config.toml
d_model = 384
n_head = 6
n_kv_head = 2
activation = "swiglu"
norm = "rmsnorm"
norm_eps = 1e-05
rope_base = 10000.0
init_std_qkv = 0.0412
init_std_o = 0.00971
init_std_down = 0.00971
weight_decay = 0.098
decay_fraction = 0.884
Each number is 200 + 30 x the weight over its row's rms, rounded and kept within 0 to 999. Layers, rows and columns count from 0. The size before them is the row's rms in percent of the matrix's.

# layer 2 MLP up, 768x384, rms 0.0546, rows 320-374, columns 128-255
087,198,181,207,165,215,193,212,220,197,148,138,211,262,213,220,235,173,210,269,151,204,202,155,203,156,245,198,230,232,170,160,216,222,208,177,207,193,199,194,231,194,219,211,213,166,176,219,216,207,218,206,251,227,197,166,177,142,253,226,247,193,179,154,215,138,235,202,185,166,263,186,131,167,215,204,187,194,217,165,215,184,183,173,206,214,171,158,234,189,213,234,195,177,234,197,200,203,163,216,208,217,221,213,176,186,232,191,180,194,144,181,227,234,182,184,196,224,237,180,156,188,155,174,153,206,191,217,245
091,219,226,177,200,159,190,240,239,217,209,201,250,222,235,215,201,155,194,213,195,249,163,208,223,145,176,183,186,227,255,184,237,208,241,176,231,178,194,228,175,208,193,175,197,229,160,205,220,185,175,226,211,250,236,221,127,172,190,191,216,155,220,160,251,182,212,247,208,145,260,220,172,201,122,226,164,167,199,192,160,230,206,241,191,208,216,254,201,168,261,198,188,214,254,220,163,218,254,149,198,252,157,201,232,203,239,216,162,192,223,199,171,195,266,165,185,210,214,177,236,163,186,235,199,179,203,171,202
100,187,107,233,193,203,177,254,159,136,252,188,180,231,195,198,235,205,179,224,238,225,176,198,184,176,182,203,165,219,167,201,163,168,225,154,248,205,209,160,248,148,155,232,164,236,254,172,193,176,214,193,150,200,276,264,201,195,182,164,178,172,177,166,218,178,221,202,221,211,196,197,219,214,208,201,192,147,168,185,247,208,165,215,205,137,216,227,245,252,239,198,158,209,198,224,195,159,178,222,187,176,160,157,235,204,182,182,194,219,155,206,227,194,207,203,190,241,203,186,207,197,155,171,194,255,224,240,191
110,169,231,212,176,186,175,207,176,233,230,204,202,153,156,144,168,223,207,248,204,203,147,148,221,158,221,245,212,177,295,229,197,238,169,237,214,200,188,166,181,169,160,230,241,214,181,190,205,155,142,211,212,227,228,212,205,227,199,201,230,162,181,193,224,224,203,154,187,202,150,244,172,145,206,182,254,224,225,128,188,220,203,219,186,164,124,163,242,187,186,215,183,175,218,204,213,256,234,217,200,220,233,202,190,216,222,197,218,139,203,164,219,194,182,193,201,247,255,160,202,147,223,206,159,197,258,195,241
094,171,157,178,228,212,207,188,199,174,154,197,186,197,243,213,218,208,169,227,179,213,188,214,255,217,209,174,234,220,226,202,163,165,188,191,218,212,209,215,185,189,225,199,177,202,210,183,224,247,193,160,183,217,176,229,184,173,241,235,269,187,281,193,258,187,201,150,153,198,130,186,251,236,198,157,172,160,179,155,159,169,173,179,238,199,256,180,230,151,172,175,202,178,207,203,187,233,210,204,229,216,202,206,153,204,183,157,211,202,211,214,192,184,207,184,219,215,182,223,176,192,207,242,201,256,229,246,179
102,177,182,234,231,239,239,144,258,178,206,248,171,229,214,191,211,186,250,163,217,174,163,230,185,216,229,240,201,244,205,162,218,233,256,188,227,241,221,212,215,190,258,108,180,186,220,181,242,183,166,202,152,155,216,231,171,218,190,158,217,231,245,203,234,215,162,202,232,231,198,211,215,211,184,232,174,205,211,150,199,156,182,253,166,238,198,164,143,217,162,214,239,236,212,225,189,173,136,212,170,200,273,191,210,165,213,187,204,169,210,243,211,186,227,152,193,176,195,236,184,204,206,213,207,203,187,158,189
096,224,207,183,218,209,237,189,217,111,241,215,273,182,156,233,186,187,201,193,171,203,235,237,177,182,199,181,179,143,239,202,186,197,178,231,182,191,176,205,197,216,198,196,215,192,219,236,191,193,195,231,201,196,168,202,215,231,204,233,215,253,174,184,195,187,260,235,224,180,233,165,211,213,240,245,184,195,228,186,244,127,218,155,196,159,223,193,233,198,215,182,180,230,241,191,188,192,194,196,232,200,204,274,163,181,196,206,186,208,177,237,208,255,167,185,160,170,209,246,197,189,194,198,184,264,199,171,209
099,237,209,237,191,271,238,204,188,217,199,252,241,190,252,193,149,203,211,194,240,153,206,206,189,206,200,232,168,163,239,201,197,153,208,231,219,201,200,159,198,149,215,184,209,160,219,154,149,237,199,231,176,195,239,184,170,252,181,252,202,205,196,214,161,155,203,220,236,214,246,221,203,212,184,195,183,215,138,202,200,212,204,209,203,150,194,175,198,232,219,275,260,161,203,249,211,186,176,256,189,205,158,225,205,243,207,279,223,198,247,172,229,214,238,172,177,226,191,215,197,223,195,226,185,163,222,162,140
099,272,245,211,120,217,192,249,183,182,144,173,247,172,147,193,242,222,223,190,209,186,195,231,189,198,207,215,192,207,232,209,190,205,233,169,128,182,212,205,163,145,225,225,183,218,211,185,174,172,222,186,189,137,177,235,145,261,142,166,222,175,225,202,186,169,247,200,163,206,192,191,191,194,204,253,173,183,136,209,198,181,184,154,151,165,235,208,230,260,209,191,205,198,173,253,175,165,218,219,186,239,233,233,209,206,173,213,160,173,199,228,227,190,217,181,245,167,167,176,238,182,190,204,235,156,205,251,182
102,162,223,273,155,182,245,210,216,224,218,174,192,232,222,144,192,149,233,234,206,184,196,186,156,229,225,160,218,232,214,222,169,184,153,240,174,192,230,245,164,196,159,195,183,174,157,147,186,209,219,264,156,168,189,174,175,165,249,148,186,145,169,183,242,207,201,214,157,246,157,253,225,196,181,182,191,221,249,163,229,166,266,243,188,172,202,182,228,219,175,217,201,197,206,174,204,215,205,233,178,185,204,232,163,225,139,153,211,240,206,217,172,138,166,162,151,186,208,229,147,246,142,238,227,183,214,187,235
093,200,232,252,230,226,221,143,213,189,223,210,212,232,142,188,193,204,210,220,178,199,182,130,234,233,193,200,225,177,194,224,183,206,167,229,236,230,196,275,134,240,182,251,186,206,208,215,130,288,170,215,180,141,199,196,209,198,114,196,217,193,210,180,169,172,186,205,150,166,203,193,225,221,228,175,185,223,190,203,210,177,180,194,196,200,203,202,222,219,222,250,169,222,176,177,197,186,200,253,184,179,166,207,180,203,215,231,203,130,196,214,215,151,232,202,179,166,203,182,220,233,229,224,128,206,186,196,190
106,225,214,218,141,250,200,202,193,136,185,191,207,202,188,234,170,200,238,146,250,221,223,245,193,201,221,190,179,238,209,240,265,162,171,189,262,217,184,188,213,159,180,216,231,173,178,204,191,201,179,166,161,241,245,191,199,195,254,195,180,200,236,220,246,186,252,188,252,177,190,189,205,177,198,196,211,211,188,195,196,172,124,193,197,156,202,218,228,229,288,209,217,225,188,209,196,162,169,118,191,190,222,227,220,196,214,207,218,201,179,225,171,173,159,207,185,140,192,272,183,199,170,248,166,262,234,156,270
109,193,256,248,181,137,230,181,215,223,181,199,188,220,192,166,217,136,214,245,221,234,158,230,194,214,194,251,202,203,178,162,216,176,126,184,188,204,231,151,196,179,148,222,194,235,192,209,230,278,181,220,220,202,167,214,174,254,218,226,177,206,141,173,241,153,196,214,219,218,234,189,221,217,181,234,234,211,213,208,159,223,219,172,175,128,216,150,233,222,235,176,199,152,186,190,212,246,233,178,204,192,225,230,196,221,194,198,173,199,223,199,205,183,210,203,229,223,185,197,208,185,139,233,185,164,242,171,202
104,194,262,254,175,199,193,159,228,235,241,238,200,179,234,166,175,242,176,206,211,167,205,187,184,231,168,211,195,233,176,225,204,227,264,155,201,164,187,253,183,178,119,165,191,205,185,225,172,227,226,203,163,224,218,228,199,215,233,222,167,138,204,183,172,219,163,237,218,183,213,238,187,245,152,225,198,179,153,165,162,168,224,214,249,191,204,198,208,190,184,229,245,230,180,149,238,189,214,217,167,168,180,169,222,225,190,177,199,210,216,251,203,200,180,198,244,196,231,219,135,229,217,184,187,196,163,148,187
111,214,253,241,209,243,245,239,190,164,179,230,203,213,151,150,218,204,242,195,187,168,202,229,249,221,204,194,246,228,181,184,158,172,228,166,188,237,206,175,253,224,237,194,158,212,217,164,190,222,201,245,184,207,191,154,184,199,188,221,170,203,159,238,160,161,190,166,221,193,195,190,206,203,218,127,215,210,240,285,208,193,208,164,145,228,245,229,196,222,224,239,212,184,228,225,191,208,167,225,213,200,208,193,194,191,225,215,253,223,246,152,174,201,163,161,184,183,191,176,240,203,180,184,216,224,165,177,160
098,161,180,184,183,183,223,218,202,179,145,250,232,248,223,191,164,218,233,216,185,189,132,211,174,197,236,239,168,157,188,140,230,237,217,209,183,215,223,223,152,171,168,218,153,197,238,232,251,173,258,215,160,162,137,224,192,173,123,233,194,253,231,186,220,219,196,172,193,206,169,220,211,170,233,218,199,207,175,148,242,173,196,176,189,209,148,227,243,195,202,246,236,165,218,195,177,183,201,234,180,208,211,196,189,192,223,255,229,198,141,160,227,198,208,217,176,193,217,180,228,183,216,151,201,163,247,163,215
093,204,125,153,224,218,169,208,190,241,185,185,220,205,227,202,200,154,180,265,174,217,154,236,143,170,152,179,204,232,151,173,194,244,187,182,230,174,178,204,159,155,154,196,197,261,227,134,199,207,236,191,225,179,211,213,278,232,224,230,173,201,204,220,251,186,180,224,172,204,204,205,192,189,260,196,181,192,221,223,218,220,200,215,206,175,169,240,175,211,234,210,200,212,213,181,192,152,186,141,235,163,177,204,201,222,220,133,163,169,252,180,231,163,126,177,182,146,220,220,183,220,204,180,211,207,174,186,258
108,248,153,211,182,178,193,213,204,176,210,198,181,186,164,221,193,152,227,186,258,138,195,188,226,162,210,201,200,155,238,275,161,177,232,219,186,224,158,200,230,274,201,186,244,191,221,257,233,200,231,189,214,170,176,215,215,249,176,189,180,205,214,183,199,208,214,209,183,238,231,199,226,156,159,218,193,193,226,173,199,181,181,185,238,201,202,181,229,191,216,153,180,209,167,202,170,227,206,195,216,185,131,207,186,216,197,187,256,211,157,234,176,181,187,217,183,184,146,233,219,196,207,230,163,216,200,211,208
089,193,189,244,162,214,211,225,172,201,209,211,223,165,212,229,188,186,213,159,213,211,220,216,246,224,218,177,168,160,176,172,169,206,194,250,194,153,220,209,197,168,223,201,201,190,185,191,260,224,171,230,257,255,200,246,223,162,188,240,200,169,242,163,222,213,210,241,203,208,220,173,185,192,205,234,233,148,183,218,258,222,193,209,157,226,182,196,222,216,178,242,221,228,188,158,203,138,243,182,181,212,221,163,229,227,197,189,185,202,206,219,207,187,156,183,260,147,189,211,260,233,213,261,209,180,183,186,161
103,229,208,246,200,229,158,225,213,186,259,160,243,173,172,187,182,240,239,176,219,253,209,207,212,201,179,177,174,175,218,191,185,196,154,155,197,198,155,229,152,175,194,155,154,174,221,234,222,183,213,176,240,204,165,242,186,237,199,153,220,173,128,208,195,178,180,203,198,183,203,217,207,216,191,194,143,185,240,183,177,188,195,184,230,154,153,166,225,144,174,260,156,197,162,196,194,175,169,164,191,177,158,203,203,189,201,250,224,232,225,193,261,174,251,157,249,212,177,126,198,229,198,230,186,138,224,212,198
103,221,210,213,186,269,199,153,187,223,190,204,177,197,210,130,150,172,220,199,166,176,120,213,205,253,182,208,167,205,228,221,170,214,158,186,165,189,186,132,162,198,166,189,190,216,152,226,187,250,204,237,232,235,169,185,163,226,152,212,196,215,212,213,156,226,220,165,222,225,209,204,194,208,214,168,210,172,238,141,240,177,169,205,195,262,179,224,237,185,156,175,228,170,162,177,223,149,183,209,205,185,155,197,200,181,164,267,242,157,255,186,161,176,218,170,200,266,201,214,173,198,177,199,229,193,155,176,224
102,149,208,169,196,157,183,194,214,247,234,186,162,196,247,191,180,209,164,223,205,201,211,216,224,219,246,189,242,213,226,226,227,254,196,197,209,221,226,215,209,174,159,221,224,209,183,154,187,210,194,174,280,213,214,192,234,157,208,192,176,189,163,153,186,192,233,198,159,241,199,204,154,205,221,197,178,221,213,207,188,220,196,203,281,134,235,149,162,203,247,130,270,194,173,209,220,225,251,198,183,187,195,218,174,157,180,186,207,152,167,182,223,236,216,236,199,161,163,182,253,211,173,178,170,216,224,201,195
109,219,216,168,191,146,158,223,162,171,154,157,162,227,238,228,289,206,184,158,200,174,203,193,232,201,169,233,225,186,155,195,176,178,220,213,157,181,175,179,197,212,207,184,220,176,203,200,145,231,219,163,169,175,197,164,191,202,216,237,160,201,149,213,153,156,183,246,164,190,202,193,170,191,204,231,237,190,183,159,248,209,218,161,215,169,186,225,191,226,146,170,220,194,207,170,200,200,211,219,185,246,210,171,186,180,265,216,224,148,177,205,192,222,203,158,192,211,217,205,218,131,204,185,169,222,160,238,191
105,179,255,156,172,187,239,204,228,159,154,217,248,223,158,235,195,181,213,179,159,168,219,198,201,222,226,180,235,185,209,171,185,216,196,199,226,199,244,185,188,206,197,214,167,220,153,220,196,246,204,189,215,200,176,231,184,187,237,214,216,238,227,188,175,208,147,215,215,230,244,268,224,224,206,219,193,208,232,229,166,195,161,207,203,195,181,205,221,158,244,203,190,174,129,217,237,193,179,142,257,179,182,221,213,153,218,296,190,166,212,212,149,225,197,232,140,228,168,169,161,226,153,200,117,178,190,172,219
099,222,176,193,216,229,233,190,220,268,203,204,260,203,165,170,190,214,196,233,197,207,193,214,162,181,194,230,232,213,245,209,199,168,194,208,169,200,196,195,170,167,236,167,160,218,211,213,202,199,207,200,196,195,212,202,190,222,205,216,140,223,190,197,224,177,174,190,172,215,203,139,205,240,211,185,194,166,174,260,168,205,142,176,171,227,193,286,175,215,248,198,151,262,155,135,190,194,204,213,235,217,201,243,187,219,188,244,163,163,223,239,223,169,209,194,155,210,169,164,214,228,200,213,257,183,231,227,202
140,191,202,212,192,209,253,229,299,207,158,139,206,234,224,257,203,188,199,180,195,193,185,206,187,187,222,179,208,236,196,211,220,177,155,233,188,203,136,134,187,243,194,193,240,207,181,234,264,264,228,201,206,196,197,270,131,159,238,177,176,125,235,237,220,191,188,218,226,158,227,253,230,173,231,163,148,223,208,176,210,214,210,286,207,192,197,167,200,187,189,193,243,270,198,200,196,228,175,207,207,166,194,180,216,190,174,164,196,247,204,179,133,158,220,193,176,135,175,177,155,246,222,197,203,220,217,122,216
097,190,165,187,213,209,217,239,171,246,222,195,199,146,232,253,200,243,224,253,168,216,218,173,208,181,160,178,162,198,224,183,202,218,187,211,200,167,203,216,140,139,208,244,173,225,240,188,158,176,243,230,138,210,215,215,240,252,200,188,202,201,221,209,238,179,195,215,203,245,229,180,181,191,194,238,157,203,208,228,209,241,174,169,199,137,210,188,147,185,244,202,220,168,173,149,197,190,212,144,187,263,209,248,188,171,202,228,192,207,247,212,241,233,218,187,186,193,226,187,228,203,202,223,160,201,207,194,220
103,147,190,168,183,188,209,235,162,201,264,142,231,208,192,214,178,164,207,195,191,173,180,176,177,155,232,170,217,191,269,219,183,146,199,165,202,235,214,247,182,214,152,200,178,189,185,229,241,225,226,216,183,196,147,252,184,171,225,182,212,216,183,130,202,211,241,186,211,184,159,212,211,209,226,226,196,227,191,223,149,262,216,254,230,215,175,201,199,185,187,179,252,224,204,180,214,192,189,203,218,214,214,239,188,184,158,132,237,244,177,172,225,193,199,236,192,195,165,144,230,209,221,229,221,164,239,217,225
108,184,223,256,202,182,197,189,165,123,226,161,227,198,187,234,209,220,150,177,152,203,183,199,217,193,178,205,226,256,155,168,209,206,180,195,193,204,200,245,179,169,177,201,198,105,225,203,180,242,170,184,214,246,222,197,196,202,236,207,203,201,184,148,185,215,178,261,188,201,235,234,218,143,218,169,210,166,199,213,193,149,212,238,180,192,172,233,187,212,185,197,162,202,217,167,210,142,189,137,220,205,255,207,206,217,190,232,205,181,213,173,195,235,180,214,190,228,201,176,189,224,219,203,189,172,172,222,187
093,229,180,187,190,170,217,246,247,228,224,197,259,203,225,198,176,208,164,182,213,189,202,161,189,227,224,161,168,235,169,182,193,283,199,215,145,178,182,195,172,174,217,213,220,202,207,174,171,246,172,188,211,184,263,183,231,156,228,177,171,174,178,188,146,201,144,251,235,219,234,244,126,202,215,238,182,196,212,179,162,176,172,202,165,192,194,171,195,176,192,178,234,165,167,198,213,233,184,194,224,178,211,188,244,175,229,143,216,214,184,221,192,188,141,202,206,211,245,208,137,193,166,162,226,180,224,171,188
096,241,251,181,239,228,138,206,206,238,162,241,134,213,192,158,227,198,156,179,177,124,248,190,244,209,197,255,204,240,167,219,181,182,231,185,208,173,206,242,248,213,213,219,194,194,197,228,166,178,149,213,224,187,228,220,202,211,180,224,178,194,212,176,176,218,181,226,223,152,183,187,177,225,212,249,165,217,175,179,228,199,167,196,181,160,179,161,208,212,199,224,194,191,251,146,211,193,243,183,179,190,179,232,183,197,165,257,174,187,157,243,219,174,248,197,250,216,204,181,169,149,175,214,223,233,215,187,221
097,222,217,196,228,256,181,161,210,193,199,249,186,222,246,196,184,270,189,220,169,171,213,210,177,275,230,227,229,225,200,214,192,178,180,174,190,154,151,163,174,198,151,207,165,206,179,168,218,224,148,227,232,186,237,224,234,135,184,163,200,206,222,163,119,199,181,180,223,192,136,235,194,158,205,218,208,240,213,180,206,163,184,158,142,177,257,188,238,156,194,181,241,206,197,189,238,224,205,212,192,228,241,194,205,247,256,244,183,218,153,162,161,188,162,181,188,205,187,260,245,189,196,216,202,231,229,232,147
105,220,149,200,235,227,175,187,178,207,235,185,199,156,228,196,189,174,201,178,184,230,130,184,214,253,164,189,206,233,219,235,200,219,222,239,204,248,184,237,201,181,209,179,179,213,216,193,127,200,208,170,162,185,182,205,242,258,217,158,181,180,163,206,197,203,256,196,230,224,202,204,223,133,213,218,228,210,258,180,252,184,224,179,249,142,239,219,170,188,221,224,238,208,128,189,207,166,229,210,223,249,236,190,184,224,193,144,241,195,182,231,196,239,190,156,164,183,188,262,257,185,207,220,251,152,176,198,214
103,188,209,236,220,137,219,184,177,222,200,186,252,217,197,198,217,225,173,177,156,208,202,236,180,207,235,180,227,164,198,184,200,155,136,205,202,237,179,189,189,149,191,143,170,221,187,175,186,202,213,224,177,249,150,212,225,238,212,204,163,115,153,204,203,185,218,232,178,231,225,244,255,179,198,190,183,241,153,178,228,185,224,215,168,211,192,236,187,186,158,179,200,263,204,204,224,247,194,228,207,171,186,165,205,135,222,173,252,201,203,259,189,229,148,181,197,180,213,201,212,257,216,200,219,193,199,189,172
107,210,171,170,157,193,170,244,205,164,216,225,204,145,303,233,241,225,234,224,183,244,212,197,192,191,185,215,213,183,239,170,210,164,215,165,165,173,220,234,181,194,199,169,224,222,170,185,219,132,215,165,208,180,229,233,227,208,215,206,163,169,211,160,189,223,271,147,265,217,206,194,193,186,150,236,224,211,220,240,217,291,227,174,256,191,210,196,229,210,212,208,155,162,200,213,175,231,192,188,255,252,203,207,231,217,220,239,221,187,201,206,165,198,190,189,245,230,247,175,193,203,208,221,209,196,246,198,182
105,228,214,224,154,186,225,175,181,167,181,187,193,228,204,226,176,161,207,157,177,179,156,212,219,154,187,195,189,240,202,183,244,199,229,205,240,209,209,209,201,245,138,192,234,207,232,200,227,189,196,249,226,154,234,199,171,232,202,197,169,223,186,269,173,197,215,242,210,190,172,215,261,190,186,260,217,247,234,181,223,168,191,241,182,134,227,195,166,185,199,171,149,236,237,235,231,204,209,210,132,236,192,244,194,229,216,265,255,173,186,224,195,199,180,183,190,218,211,189,200,220,218,224,182,191,246,176,170
103,138,182,196,198,196,203,228,218,213,227,147,212,185,158,233,216,228,169,211,186,198,194,198,173,112,200,168,252,215,221,199,191,201,243,151,249,166,198,189,204,188,234,202,178,233,191,155,170,181,218,225,191,220,216,183,209,172,283,209,196,213,182,160,262,195,275,187,193,175,207,181,181,200,230,174,219,272,252,181,193,247,184,181,165,225,216,151,190,178,197,152,201,165,266,243,194,247,256,218,223,236,213,194,209,196,214,182,240,202,158,205,121,211,232,211,171,203,220,162,142,184,161,202,166,192,189,203,209
099,130,191,175,236,187,224,213,157,232,264,149,234,253,258,173,238,209,186,241,191,109,207,220,219,192,200,169,173,252,178,207,206,253,253,224,213,237,218,219,146,233,181,209,232,205,153,248,196,173,200,203,216,167,149,139,216,211,233,256,173,207,187,182,183,224,204,203,192,178,204,184,193,234,206,176,161,174,141,229,220,200,208,186,270,203,171,233,157,152,225,170,231,174,157,158,194,239,229,207,217,237,214,196,135,135,205,200,181,232,164,194,186,183,211,200,204,212,173,234,231,196,201,229,255,220,224,227,217
099,152,174,201,242,140,310,246,204,254,251,165,185,184,226,156,199,203,187,157,230,222,197,201,168,200,264,167,191,182,212,232,187,194,215,184,246,201,156,199,253,248,185,211,199,198,193,157,184,265,208,215,214,196,223,174,163,205,182,183,196,182,190,239,213,237,160,197,153,209,203,292,206,197,224,227,194,186,240,216,197,171,197,187,198,224,187,180,159,232,190,253,151,214,170,131,174,203,169,230,223,232,179,235,207,209,232,203,216,212,240,248,154,180,178,181,186,192,229,225,172,228,225,240,161,201,175,243,239
105,224,156,226,136,149,200,231,216,182,215,194,198,221,158,165,209,153,112,182,231,196,214,193,213,188,232,239,136,230,179,158,239,235,167,227,249,232,134,218,187,218,252,167,245,197,154,172,140,211,180,145,215,171,208,181,262,217,240,182,175,191,228,186,162,211,170,239,256,179,187,237,151,148,235,181,211,172,178,214,193,190,181,190,234,155,244,203,211,213,140,183,223,171,179,170,182,222,165,241,185,200,169,192,205,203,290,254,140,166,202,194,203,180,203,209,221,236,243,195,177,241,189,189,196,186,166,200,169
104,204,191,197,178,148,196,207,245,186,163,208,159,194,191,225,180,176,197,194,174,265,227,207,213,216,198,220,197,230,190,236,257,250,199,215,239,209,216,186,152,214,200,207,217,208,194,181,207,251,183,138,213,168,180,189,200,207,237,201,205,170,183,214,158,182,215,222,192,187,226,247,220,211,187,199,132,248,219,249,200,170,191,242,205,220,185,181,159,184,244,229,159,188,265,204,208,197,181,229,197,219,233,179,189,222,257,243,205,168,191,183,220,164,243,253,188,173,160,233,197,203,232,200,201,187,184,147,221
097,205,228,189,204,149,229,201,176,217,241,213,157,201,188,165,178,272,192,196,204,176,194,158,184,175,228,230,169,211,192,285,232,172,203,246,206,176,227,223,244,257,200,157,185,145,150,224,136,215,188,193,207,183,259,211,163,268,204,234,215,236,186,159,154,220,236,174,145,226,219,196,215,218,147,182,247,143,215,174,217,200,197,208,189,204,212,174,184,152,206,186,264,225,220,219,225,189,206,196,184,157,199,167,177,202,179,192,156,246,186,148,225,168,199,237,196,150,226,258,206,195,240,170,242,178,178,223,194
101,134,184,180,161,240,215,192,181,154,208,156,208,183,231,246,251,220,216,188,188,199,232,277,232,230,222,209,203,200,199,231,222,197,213,172,277,202,177,197,190,171,207,188,206,188,206,207,167,153,160,196,162,242,240,167,209,204,182,268,182,212,246,184,202,194,188,184,149,237,146,157,200,181,155,202,176,190,203,146,156,232,199,238,241,163,252,208,228,243,176,172,212,194,187,215,212,247,201,239,199,245,222,152,197,200,176,187,176,212,195,215,195,203,163,207,207,183,218,262,206,165,198,159,199,248,224,247,211
105,238,219,227,192,164,187,241,200,208,194,130,246,201,141,266,208,242,235,246,163,243,222,144,171,256,189,166,211,203,213,159,220,207,233,225,199,171,228,182,202,194,173,217,188,188,210,211,186,205,187,248,191,176,215,264,194,166,212,231,196,190,232,177,186,209,188,227,186,124,183,220,203,172,234,211,169,240,219,212,187,139,146,162,170,257,200,219,267,170,164,169,235,187,252,181,213,221,192,143,182,203,274,165,207,167,196,196,220,146,184,231,216,193,183,193,200,178,243,162,196,160,217,224,196,170,249,190,215
099,230,114,219,235,216,199,183,191,227,246,225,224,207,186,226,202,283,229,239,136,204,204,208,178,172,138,193,175,229,215,222,173,182,203,198,244,189,214,242,199,213,218,267,256,224,180,211,229,195,158,236,215,184,182,233,175,202,185,198,206,239,164,181,208,160,269,131,195,183,194,161,221,152,127,183,196,180,248,181,203,219,180,166,156,216,254,212,224,220,208,190,213,230,230,171,204,223,178,183,219,241,189,172,183,208,191,193,196,220,169,169,211,286,224,167,184,173,211,231,210,147,226,188,207,189,216,196,205
101,212,219,189,189,195,212,185,224,238,237,164,193,181,243,238,184,191,228,191,238,228,219,161,241,189,280,219,204,234,173,264,232,214,215,183,258,193,187,172,192,207,226,136,131,194,177,212,210,188,264,219,217,226,201,230,184,176,231,194,205,179,187,219,173,237,131,223,233,201,237,209,204,229,217,264,211,197,186,170,185,227,189,209,181,145,242,194,257,168,158,208,259,236,190,193,202,176,228,234,202,226,209,227,175,168,186,200,224,182,169,192,143,162,225,173,226,244,241,187,261,149,240,209,150,198,188,194,192
104,215,171,219,182,166,202,181,233,273,209,171,134,209,176,191,245,174,173,179,236,191,206,141,210,225,258,198,243,255,187,187,240,160,189,175,198,198,164,170,198,190,209,153,212,241,192,181,183,213,246,140,201,170,181,235,185,200,193,171,199,215,211,217,197,168,208,225,174,201,174,214,174,223,178,241,204,209,189,248,213,191,245,232,237,239,217,237,236,206,238,229,237,238,178,231,221,188,163,176,202,184,157,195,236,139,209,221,201,233,158,212,167,159,188,211,188,178,193,230,204,238,189,186,179,187,242,208,273
106,147,215,225,281,210,180,199,187,213,257,177,207,180,122,143,179,231,180,206,186,221,173,222,191,164,214,261,199,197,288,182,198,158,197,258,177,204,161,235,195,185,183,195,161,213,250,188,203,172,163,211,226,198,210,188,245,157,232,170,220,218,175,203,219,195,218,205,244,195,163,204,178,259,197,214,211,220,251,193,160,191,145,237,217,205,208,142,205,175,226,234,221,179,202,188,183,265,244,186,270,219,207,163,224,217,244,234,180,239,209,235,221,228,179,181,180,253,224,199,177,225,226,192,160,192,226,230,207
105,270,172,221,166,235,208,238,134,203,165,194,191,160,220,189,257,210,230,172,221,194,196,209,240,202,202,194,208,217,238,170,244,220,244,207,229,179,147,195,124,223,169,211,140,178,239,175,235,152,180,161,216,171,209,163,236,129,142,200,180,187,242,211,149,237,155,212,175,191,188,237,194,159,149,180,208,210,247,212,173,150,231,169,203,193,187,247,189,203,258,183,222,184,201,219,205,185,241,156,257,177,172,222,179,221,204,145,211,173,218,166,262,192,215,216,170,203,195,216,187,188,158,200,195,231,225,194,211
099,211,185,187,187,222,143,204,228,111,176,215,214,191,141,210,217,237,263,171,150,162,186,173,174,217,190,182,203,222,141,217,135,188,189,154,178,219,185,206,201,172,250,196,189,189,176,225,196,189,181,228,189,218,228,244,211,213,200,220,206,156,230,176,239,215,220,234,248,168,194,204,221,242,208,245,190,218,150,154,136,196,222,229,162,212,175,158,195,239,205,240,195,214,215,218,213,255,131,181,213,229,232,224,192,188,190,203,171,193,196,209,169,196,198,105,172,166,202,222,194,167,247,243,220,228,205,156,231
104,226,164,227,205,180,219,181,170,215,206,218,174,210,231,168,217,215,178,195,108,212,159,171,222,236,204,201,226,162,166,180,237,189,219,137,245,168,250,199,200,207,223,204,215,190,222,175,143,171,177,182,156,189,227,173,224,195,144,204,136,173,226,214,229,150,208,137,201,227,237,169,186,240,157,171,194,196,171,207,238,169,244,205,183,169,199,211,211,198,221,207,268,209,154,238,185,168,214,279,182,224,212,217,195,190,195,197,205,183,163,192,260,174,169,162,196,230,243,236,176,199,129,198,219,241,200,182,161
099,213,190,217,159,172,236,216,218,222,162,181,236,205,213,174,227,208,146,217,187,201,176,253,179,146,194,208,210,209,202,171,204,185,199,167,197,241,204,168,184,218,270,241,193,195,244,182,231,159,160,215,146,166,208,189,168,234,255,111,204,172,211,216,183,219,194,187,234,188,186,243,192,185,187,155,206,154,268,159,203,218,170,148,179,247,175,184,150,241,174,235,228,193,172,254,224,212,240,185,182,247,238,264,163,192,176,192,191,182,146,182,163,137,170,178,190,177,193,151,136,141,161,224,196,194,175,159,173
111,173,225,217,195,195,241,205,204,166,266,230,194,210,146,241,237,175,207,236,198,163,140,235,146,249,130,169,216,185,165,212,180,188,141,190,182,185,168,196,191,196,201,240,227,212,251,226,199,227,269,177,221,204,179,242,166,197,162,233,177,238,229,241,172,178,195,210,153,246,261,132,218,216,236,185,191,187,191,238,172,175,222,188,197,223,179,231,197,195,230,241,196,189,180,182,225,116,225,173,213,223,181,261,150,178,167,228,180,248,236,209,245,153,188,160,183,189,185,198,220,204,222,211,222,163,206,199,274
102,169,191,226,302,182,225,237,165,207,182,141,188,170,183,182,173,213,238,203,223,149,172,214,228,192,244,224,202,232,168,149,230,175,204,182,216,246,204,225,203,173,210,187,171,207,201,201,206,205,209,214,178,212,123,179,198,181,227,234,158,220,179,190,203,155,176,143,184,202,207,228,202,159,155,139,198,214,138,233,195,217,180,169,216,234,180,254,189,197,170,237,211,171,206,233,187,128,233,169,157,243,180,187,187,216,234,198,164,246,180,244,208,165,193,216,126,163,198,189,251,151,240,225,194,235,237,192,204
103,238,163,276,205,244,141,175,171,167,206,213,234,204,222,204,152,168,207,190,218,181,181,191,246,259,246,200,203,205,178,180,240,204,185,228,183,234,172,194,209,204,211,183,146,191,184,218,144,211,185,217,248,226,261,177,185,213,181,162,184,188,212,175,185,249,175,168,211,262,202,208,198,206,224,175,218,202,168,221,205,226,218,230,166,228,235,193,248,186,229,235,195,202,188,204,190,219,248,163,196,222,231,191,215,244,169,216,202,235,220,220,218,210,163,178,203,236,191,199,196,181,187,193,261,190,233,255,215